Each number is 128 + 32 x the weight over the matrix's rms, rounded and kept within 0 to 255. Layers, rows and columns count from 0.

# layer 4 MLP up, 1344x512, rms 0.188, rows 496-526, columns 416-447
[[125 137  91 144 218  95 126 136  80 156 115  58 133 151 121 129 162 114 152 146 151 167  93 111  84 138 115  93 143 132 134 100]
 [104 159 112 129 108  86 192 163 169 127  77 124 135 158 103 169 118 142 133  88 143 120 158 136 163 123 159  86  96 133 172 123]
 [179  87  98 116 128 121 159  80 188  91 131 127 123  92 167 166 122 124 113 127 113 108 177 128  91 184 182 128 109 129  90 180]
 [132 176 168  95 153 128 137 134 169 158 122 150  61 163 122 148 139 130  88 167 112 109 177 192 127 105 162 149 126  95 157 126]
 [156 151 147 157 129 109  72 157 128  50  59 140 164 168 153 176 160 142 154 145 153  94 189 113 142 133 123 122 102 100 123 108]
 [179 144 181  85  97  90 140 142 179 186 172 156 100  66 164  68 124 132 127 168 153 161 162 136 151 156 113 123 176 105 180 157]
 [ 87 142 154 133 128  80 100 157 105 123 112 139 144 162 173  55 197 124 123  49 176 115 160 185 129 172 137 131  94  91 108 112]
 [ 77  78 141 170 148 122 160 144 117  99 169 166 147 110 135 134  39 117 139  92 121 137 154 123 124  97 127 146 154  86 124  92]
 [130 106 146 102 104 200  97 164 119 125 119  93 113  98 126 163  78 135 147 137  91 134  98 110 105 119  56 105  82 108 123 161]
 [125 125  75 199 120 118 104 139  87  88 149 108 105 115  99 138 151 136 107 142  97 144 159 111 128 108  71 171 166 144  82  90]
 [151 117 155 127 135 106 135 168 115 153 167  81 131  73 123 146 110 153 127 146 178  90 147 108 127 109 121 167  34 124  98 113]
 [ 87 169 106 160 174 161 137 115 142 109 133  78 102 113 142 135 129 206 178 154 133 131  36  91 152 116 135 125 145 141 157  77]
 [184 113 103 160 104 147 170 163 111 114 107 181 114 137 153 126 144 142 143  93 157 152 122 130 148 103 140 135 160  95 149 161]
 [ 64 147 102 176 149 153  96 104 131  99 112 188 157 162 127 151 138 114 160 147 143 149 164 142 125 194 150  99 163 138 169 161]
 [111  83 109 119 174  62 173 120  94 156 104 140 139 138 153 141 116 149 155  89 166 176 130 162  90 126 106 137 151 136 141 178]
 [160 178  97 127 120 143 175 167 126 170  99 147 115 165 187 123 129 159 128 201  87 131 174  90 137 134 119 141 106  96 127 153]
 [138 132 106 117  82 162  98 142 162  51 151 161 126 202 181 130 120 144 145 123 109 140  68 123 114  99 140  87 104 123 161 221]
 [ 97 171 103 120  99  98 104 123  73 172 166  75 122 152 160 138  81 143 144 133  95 128 106 156 139 122  84  99 125 134 115 120]
 [121 151  97 172  96 136 158 172  38 122 214 150 130 142 147 126 103 173 120 113 127 126 104 100  37 159 156 126 139 143 153 123]
 [112  97 125 125 128 120 124 160 113 137 146 182 126 113  85 122 120 111 176 144 210  66  76 108 235 133  84 146 119  78 144 148]
 [105 187 128 126 108 107  50 150 116 148 111 148 154  93 116 126 119 134 137 152 101 132 115 173 103 101 117 164 114  69  83 152]
 [ 96 174 144 202 145 154 105  86 128 127 103  99 106 148  84 117  85 199  70 171  51 117 116 170  65  97 108  82 140  92  81 124]
 [116 125  88 104 118 127 137  71 142 104 124 138 110 109 175 123 127 109 131 168  89  96 104 146  87  90 133 122  91 105 151 149]
 [134 114 150 117  87  93 185 158 125 137  83 171 142 124  97 142 127 136 177 102 135 124 143 142 156 153 148 112  73 132  83 101]
 [103  95 113 142  82  92  89 140 176 102 157 120 162 161 142 103 152  96 174 138  66 104  96 144 102 159  99  93 119 122  75  77]
 [176  69 181  86 140 192  28  98 134 133 157  76 123 106 157 133 131 153 130 161 148 119 147 210 164 129 126  55 120 109 129 117]
 [ 81 174  63 225  80 113 113 143 158 192 231 105 125  63 106 108 108 111  76  59 177 126 158 123 133 166 102 109 164 113  97 145]
 [133 146  82  62 107 125 110 183  87  84 143 139 123  99 153 169 145 100  92 176  94  74 155 126 140 151  65 109 108 108 133 123]
 [145 123 124 183 119 107 142 128 139 118  83  98 107 116 137 147 121 117 134 149 192 145 103  74  75 127 124 119  83 147 134 125]
 [110 167 150 110  77 131 174 147 130  92 166 122 114 113 133 140 125 154  82  73 161  89 115 121  91 152 110 138 108 160 165 115]
 [ 46  69 155 143 118 126 120 144 162 192  82 115  66 165 193 191 169 162 116 133 149 113 140 139 224 122 158 150 115 208  37 149]]
# layer 4 MLP down (transposed), 1344x512, rms 0.182, rows 496-526, columns 416-447
[[ 90 134 121 167 127 165 135  85 156  84 146 105 195 163 151 111 138 199 124 152 188 139 138 148 132 118 200 170 111 110 140 110]
 [ 72 123 157 133 164 129  56 116 127 128 114 142 132  62 144 157  98 177 125 186 141 148 134 155 209 147 127  87  87 178 124 129]
 [109 122 115 119 124 120 115 126 131  84 159 117 168 115 138 147  78 109 174 122 120 117 150 152 128  90 120 136 113  62  19 145]
 [116 150 143 134 133 132 157 134 132 143 114 171 182 114  76 132 124 170  98 117 140  95 175 119 123 175 128 154 131 162  94  32]
 [122  98  71 125 141 146 196 199 130 134 148  82  98  88 105 129 134 112 102 112 191 126 165 161 127 139 145 128  81 123 149 112]
 [148 115 133 106 181 110 122 118  88 144 102 155  99 160 100 183 106 142 135 110  48 126 111  79  85 100 136 117 128 103 121 123]
 [133 126  90 112  82 124 150 110 117 103 145  93  60  91 109 166  99  73 116  84 176 108 139 131 137 130 158 134  82 124 152 147]
 [198  88 103 187 146 139  95  62 132 129  58  87 118 155 145 131  85 175 123 117 111 153 126 131  68 170 158  76 149  91  70  95]
 [134 118  65  87 139 151 105 131 144 151 132  70 116  68 105 107 150 146 201 129 125 156 172 124 146 113 175  95  50 160 161 116]
 [123 147 140 105 112 116 133 138  93 136 197 131 178  61 111 152 168  97 157 160 103 104  85 133 154 121 158 135 126 123 121 191]
 [125  87 141 123 109 116 116 121  62 118 100 167 127 103 119 137 107 162  97 115 125 118 102 111 130  95 144 162 140  65 118  84]
 [129  85 144 144 160 160  72 125 105 121 114 105 151 138 130 106 144 125 161 165 172  96 145 135 131 164 146 160  93 136 142 152]
 [161  79 106 160  94  78 111 152 105 137 167  91 115  88  98 161  98  87 143  92 169 106 101 208 142 120 161 157 152  96 109  89]
 [189 145 121 123 159 124 130 146  95  92 106 114  73  58 134 142 129 168  91 135 142  93 132 123 115 150  78 159 160 109 151 147]
 [137 123  87 149 155 148 122  82 166 123  92 128 149  99  77 119 132 112 105  85 136 114 115 103  76  94 142 177 148  47 131 117]
 [135 185 125 136  97 138 189 127 138 155 125 132 168  94 153  91 158 118 129  96 138 146 153 125 145  69 138  93 118 122 128  85]
 [ 88 163 137 148 108 122 131  95 160  92  89 160 149 163 138 114 143 145  88 166 174 135 115 124 122 101 154 107 118  82 134 153]
 [153 104 149 153 113 123 143 117 127 118 156 143 113 142 134  99 145 122 125  96 105 150 188 173 106  36 165 154  91 114  88 168]
 [145 119 177  87 145 145 144 147 159 116 159 144 123 183 154 123  97 117 116 116  47 159 130 113 119 141  89 127 151 172 152 166]
 [110 143 171 168 145 156 102 159 139 140 185 138 109 173 114 158 185 129  89 129 163  73 132 171  86  47 127 131 190  95 213 153]
 [111  96 124  87 109 139  83 172 136 107  78 104  99 168  74 138  72 115 149  98 140 109 101 114  99 172 160 116 115 109  71 148]
 [109 154 188 128 131 146 116  85 130 154 161 168 112 158 138  93 189 157 100 133 146 140 155 170 175 117 124 147 139 109 121 111]
 [174 148 153 148 175 150 133 174 134 166 115 136 109 117 130 133 130 159 157 132 136 163 126 111 129 112 130 167 170 128  81 134]
 [ 97 133 112 169 155 117 115 110 135 145 185 160 134 104 171 106 147 173 121 166  63 135 136  76  80 103 115 139 110 173 173 104]
 [120 152 143 124 161 151 130 148 182 102 100 108  57 111  98 142 110 134 186 104 132 139 135 138 125  49 154 165 177  85 102 154]
 [151  49 158  68 154 174 136  83 127 154 181  98 123 101 104 151 135 133 112 124 167 133 114 182 115 157 102 136 124 155 122  96]
 [ 93 110  91 167 123  81 162 130 140 143 145 135 111 164 116  92 119 154 112 126  87 119 110 124 121 160 107  59 166 168 207 175]
 [115 124 139 162 164  94 125  99 159 141 106 152 128  96 140 173 166 172 105  90 130 149 113 115 159 101 172 110 161 123  93 112]
 [148  81 120 107  66 112 133 105 135 124 123 104 138 122 137 122 180 159  78  94 196  78 132  95 132  98 161 115 189  90  61 104]
 [160 140 132 148 115 122 123 108 125 130 118 165 131 140 130 106 120 142  88 139 111 155 130  63  99 125 155 123 126  70 194  90]
 [116  84  92 110 146 179 108 144 147 137 104 148 119  99 150 164 132 144 118 244 159 145 105 170 162 162  90 131 153 124  89 134]]
# layer 4 MLP gate, 1344x512, rms 0.182, rows 497-527, columns 416-447
[[110 104 129 145 117 148 166 153 110 121 148 161 162 145  88 121 122 104  88 115 154 136 160 163 125 108 145 120 168 122 127  83]
 [117 127 180  80 128 132 140 132 119  98 103 127  78 114 128 118 124  72 146 111 180 186 130 100 129 150  96 127  80 206  44 176]
 [156 200 140 117 169 124  72  89 126 186 146 100 156 101 130 150 101 109 130 128  45  57 179 106 143 175  76  86 112  66 157  83]
 [118 178 138  94  98 157 155 120 123  96 164  75  83  78 117 159 179 135 131  93 110 190 151 141 107 107 121 132  97 152 135  80]
 [ 71  83 148 134  95 126 121 115 107 104 135 121 163  88 174 125 125 148 108 127 123 170 106 150 131  97 106 114  82 128 148 123]
 [ 76 151 120 139 135 162 123 115  81 110 122 129 116 106 128 136  99 116  98 142 192 125 149 138 106 155 110 133 124  69  88  98]
 [132  58 164 100  84 102 137 135 196 140 160 119 148  92 138 102 137 124  62 161  69 159 122 128 151 150 149 133 142 125 111 156]
 [145 119 158 173 101 133  83 141 101 138 107 121 130 111 138  91 142 177 155  90  79 111  67 151 132 115 167 154 149 135 140 106]
 [191 154 139 140 132 108 148  90 124 131 101  96 142 154 132 133 101 113 176 141 188 145 177 109 133  63 200 103 154 141 126 150]
 [145 116 147 128  89 141 108  92 108 164  80 120 161 145 208 144 147 138 122 118 129 131 129 137 150 135 130 105 100 111 106 116]
 [111 139  91  99 117 143 155 169 152 105 144 103  85  97 176 124  81 169 139 109 138 146  47  64 151 120 141 126  88 144 141 111]
 [131 146 168 170 138 123 133 165 141  93 182 183 179 136 154 104 159 111 128  83  43  85 170 145  73 116 110 185  94 139 133 122]
 [161 121 151 137 105 149 109 105 119 130 118 119 133 127 173 183 119 169 145  97  88 112 145 103 100 130 112 171 155 110 125  96]
 [130 113 140 119 144 161 104  62 163 154  96 142 128 123 100 143 121 111 142  84 103 131 120 123  72  56 137 138  97 129 125  92]
 [139  96  62 140 108 103 170 116 160 105 136  50 118 137 151 148 135 149 158 150  77 109  80 154 144 123  96 125 124 143 131 170]
 [104  76 146 123 144  85 105 160 148 100 155 130 149 108 100 154  74  66 170 110 115 126  95 133 143 101  99 192 124  74 118 107]
 [126 166 132 123 117  45 127 173 138 178 124 145 181  60 123 169  83 122 115 114 154  84 129 104 147 124 169 140 160 125 129 158]
 [165 146 104 112 104 156 136  94 140  81 242  76 149 149 103 172  63 123  85 100 123 102 164 115 112 143  79 169 119 111 136 154]
 [152 109  83 130  61 134 116 186 108 145  69 111 135  61 120  99 101 109 136 165 137 166 117 132 132 107  97  99 122 159  78 181]
 [170 130 137 176  69 100 112 109 161 157 151 102 163 135 131 134 179 113 181 129 103 174 134 132 167 106 125 164 130 148 128 128]
 [ 79 187 200 182 125  79  75  92 131 150 179 150 146  86  90 106 159 153 123 128 130 156 119 100 165 139 165 137 114  98 131 108]
 [152 147 116  97 129  90  72 101 137 152 140  60 113 161 165 102  95 101 137 123 133 117 147  98 125 112 123 133 108 113 162 144]
 [163 153 115 147 122 130 169 172 152 135  82 158 143 107 111 146 106 134 136  91 139 140 127 179  95 103  87 157 152  99 108 122]
 [ 83 196 114 121 143 112 103 126 110 101 120 159  57 120 147 141 110 142 102 136 133 109 160 155 187 116 104 127 145  68  89 117]
 [ 99 110 111 122 110 160  98 149 126 140  69 155 164 207 159 137 118  88 150 139  86 183 187 149  61 127 137 114 131  89  77 104]
 [101 170  66 142  77  69 187 204 176 141 152  86 120 173 169 160  69  94  57 134 115  93 151 151 109 174 157 106 171 145 205 163]
 [119 159  92 163 101  99 141 157 159 175 112 189 129 155 124  99 146 118 155 102  79 154  72 166  50  97  70 172 125 157  84 135]
 [137 136 126 110 122 127 121 134 123 113 143 153 115 132 106  63 113 139  94 144  72  85 106 168 162 146 103  99 127 135 183 162]
 [179 115 144 105 121 101  81 125 119  56 184 116  77  78 145 149 104  89 125 142 180 131 146 113 103 132 115  93 143  69  84 124]
 [120 115  89 130 175  94 129  78 214 151 135 179 121 151  81 105 107 159  60 110 105 118  89 154 118 101  98  45 104 152 128 164]
 [120 143 166 131 131 122 142  85 123 120 105 127 157 146 118 118 110 147 142 102 157 118 177 189 138 140 129  97 120 109  87 139]]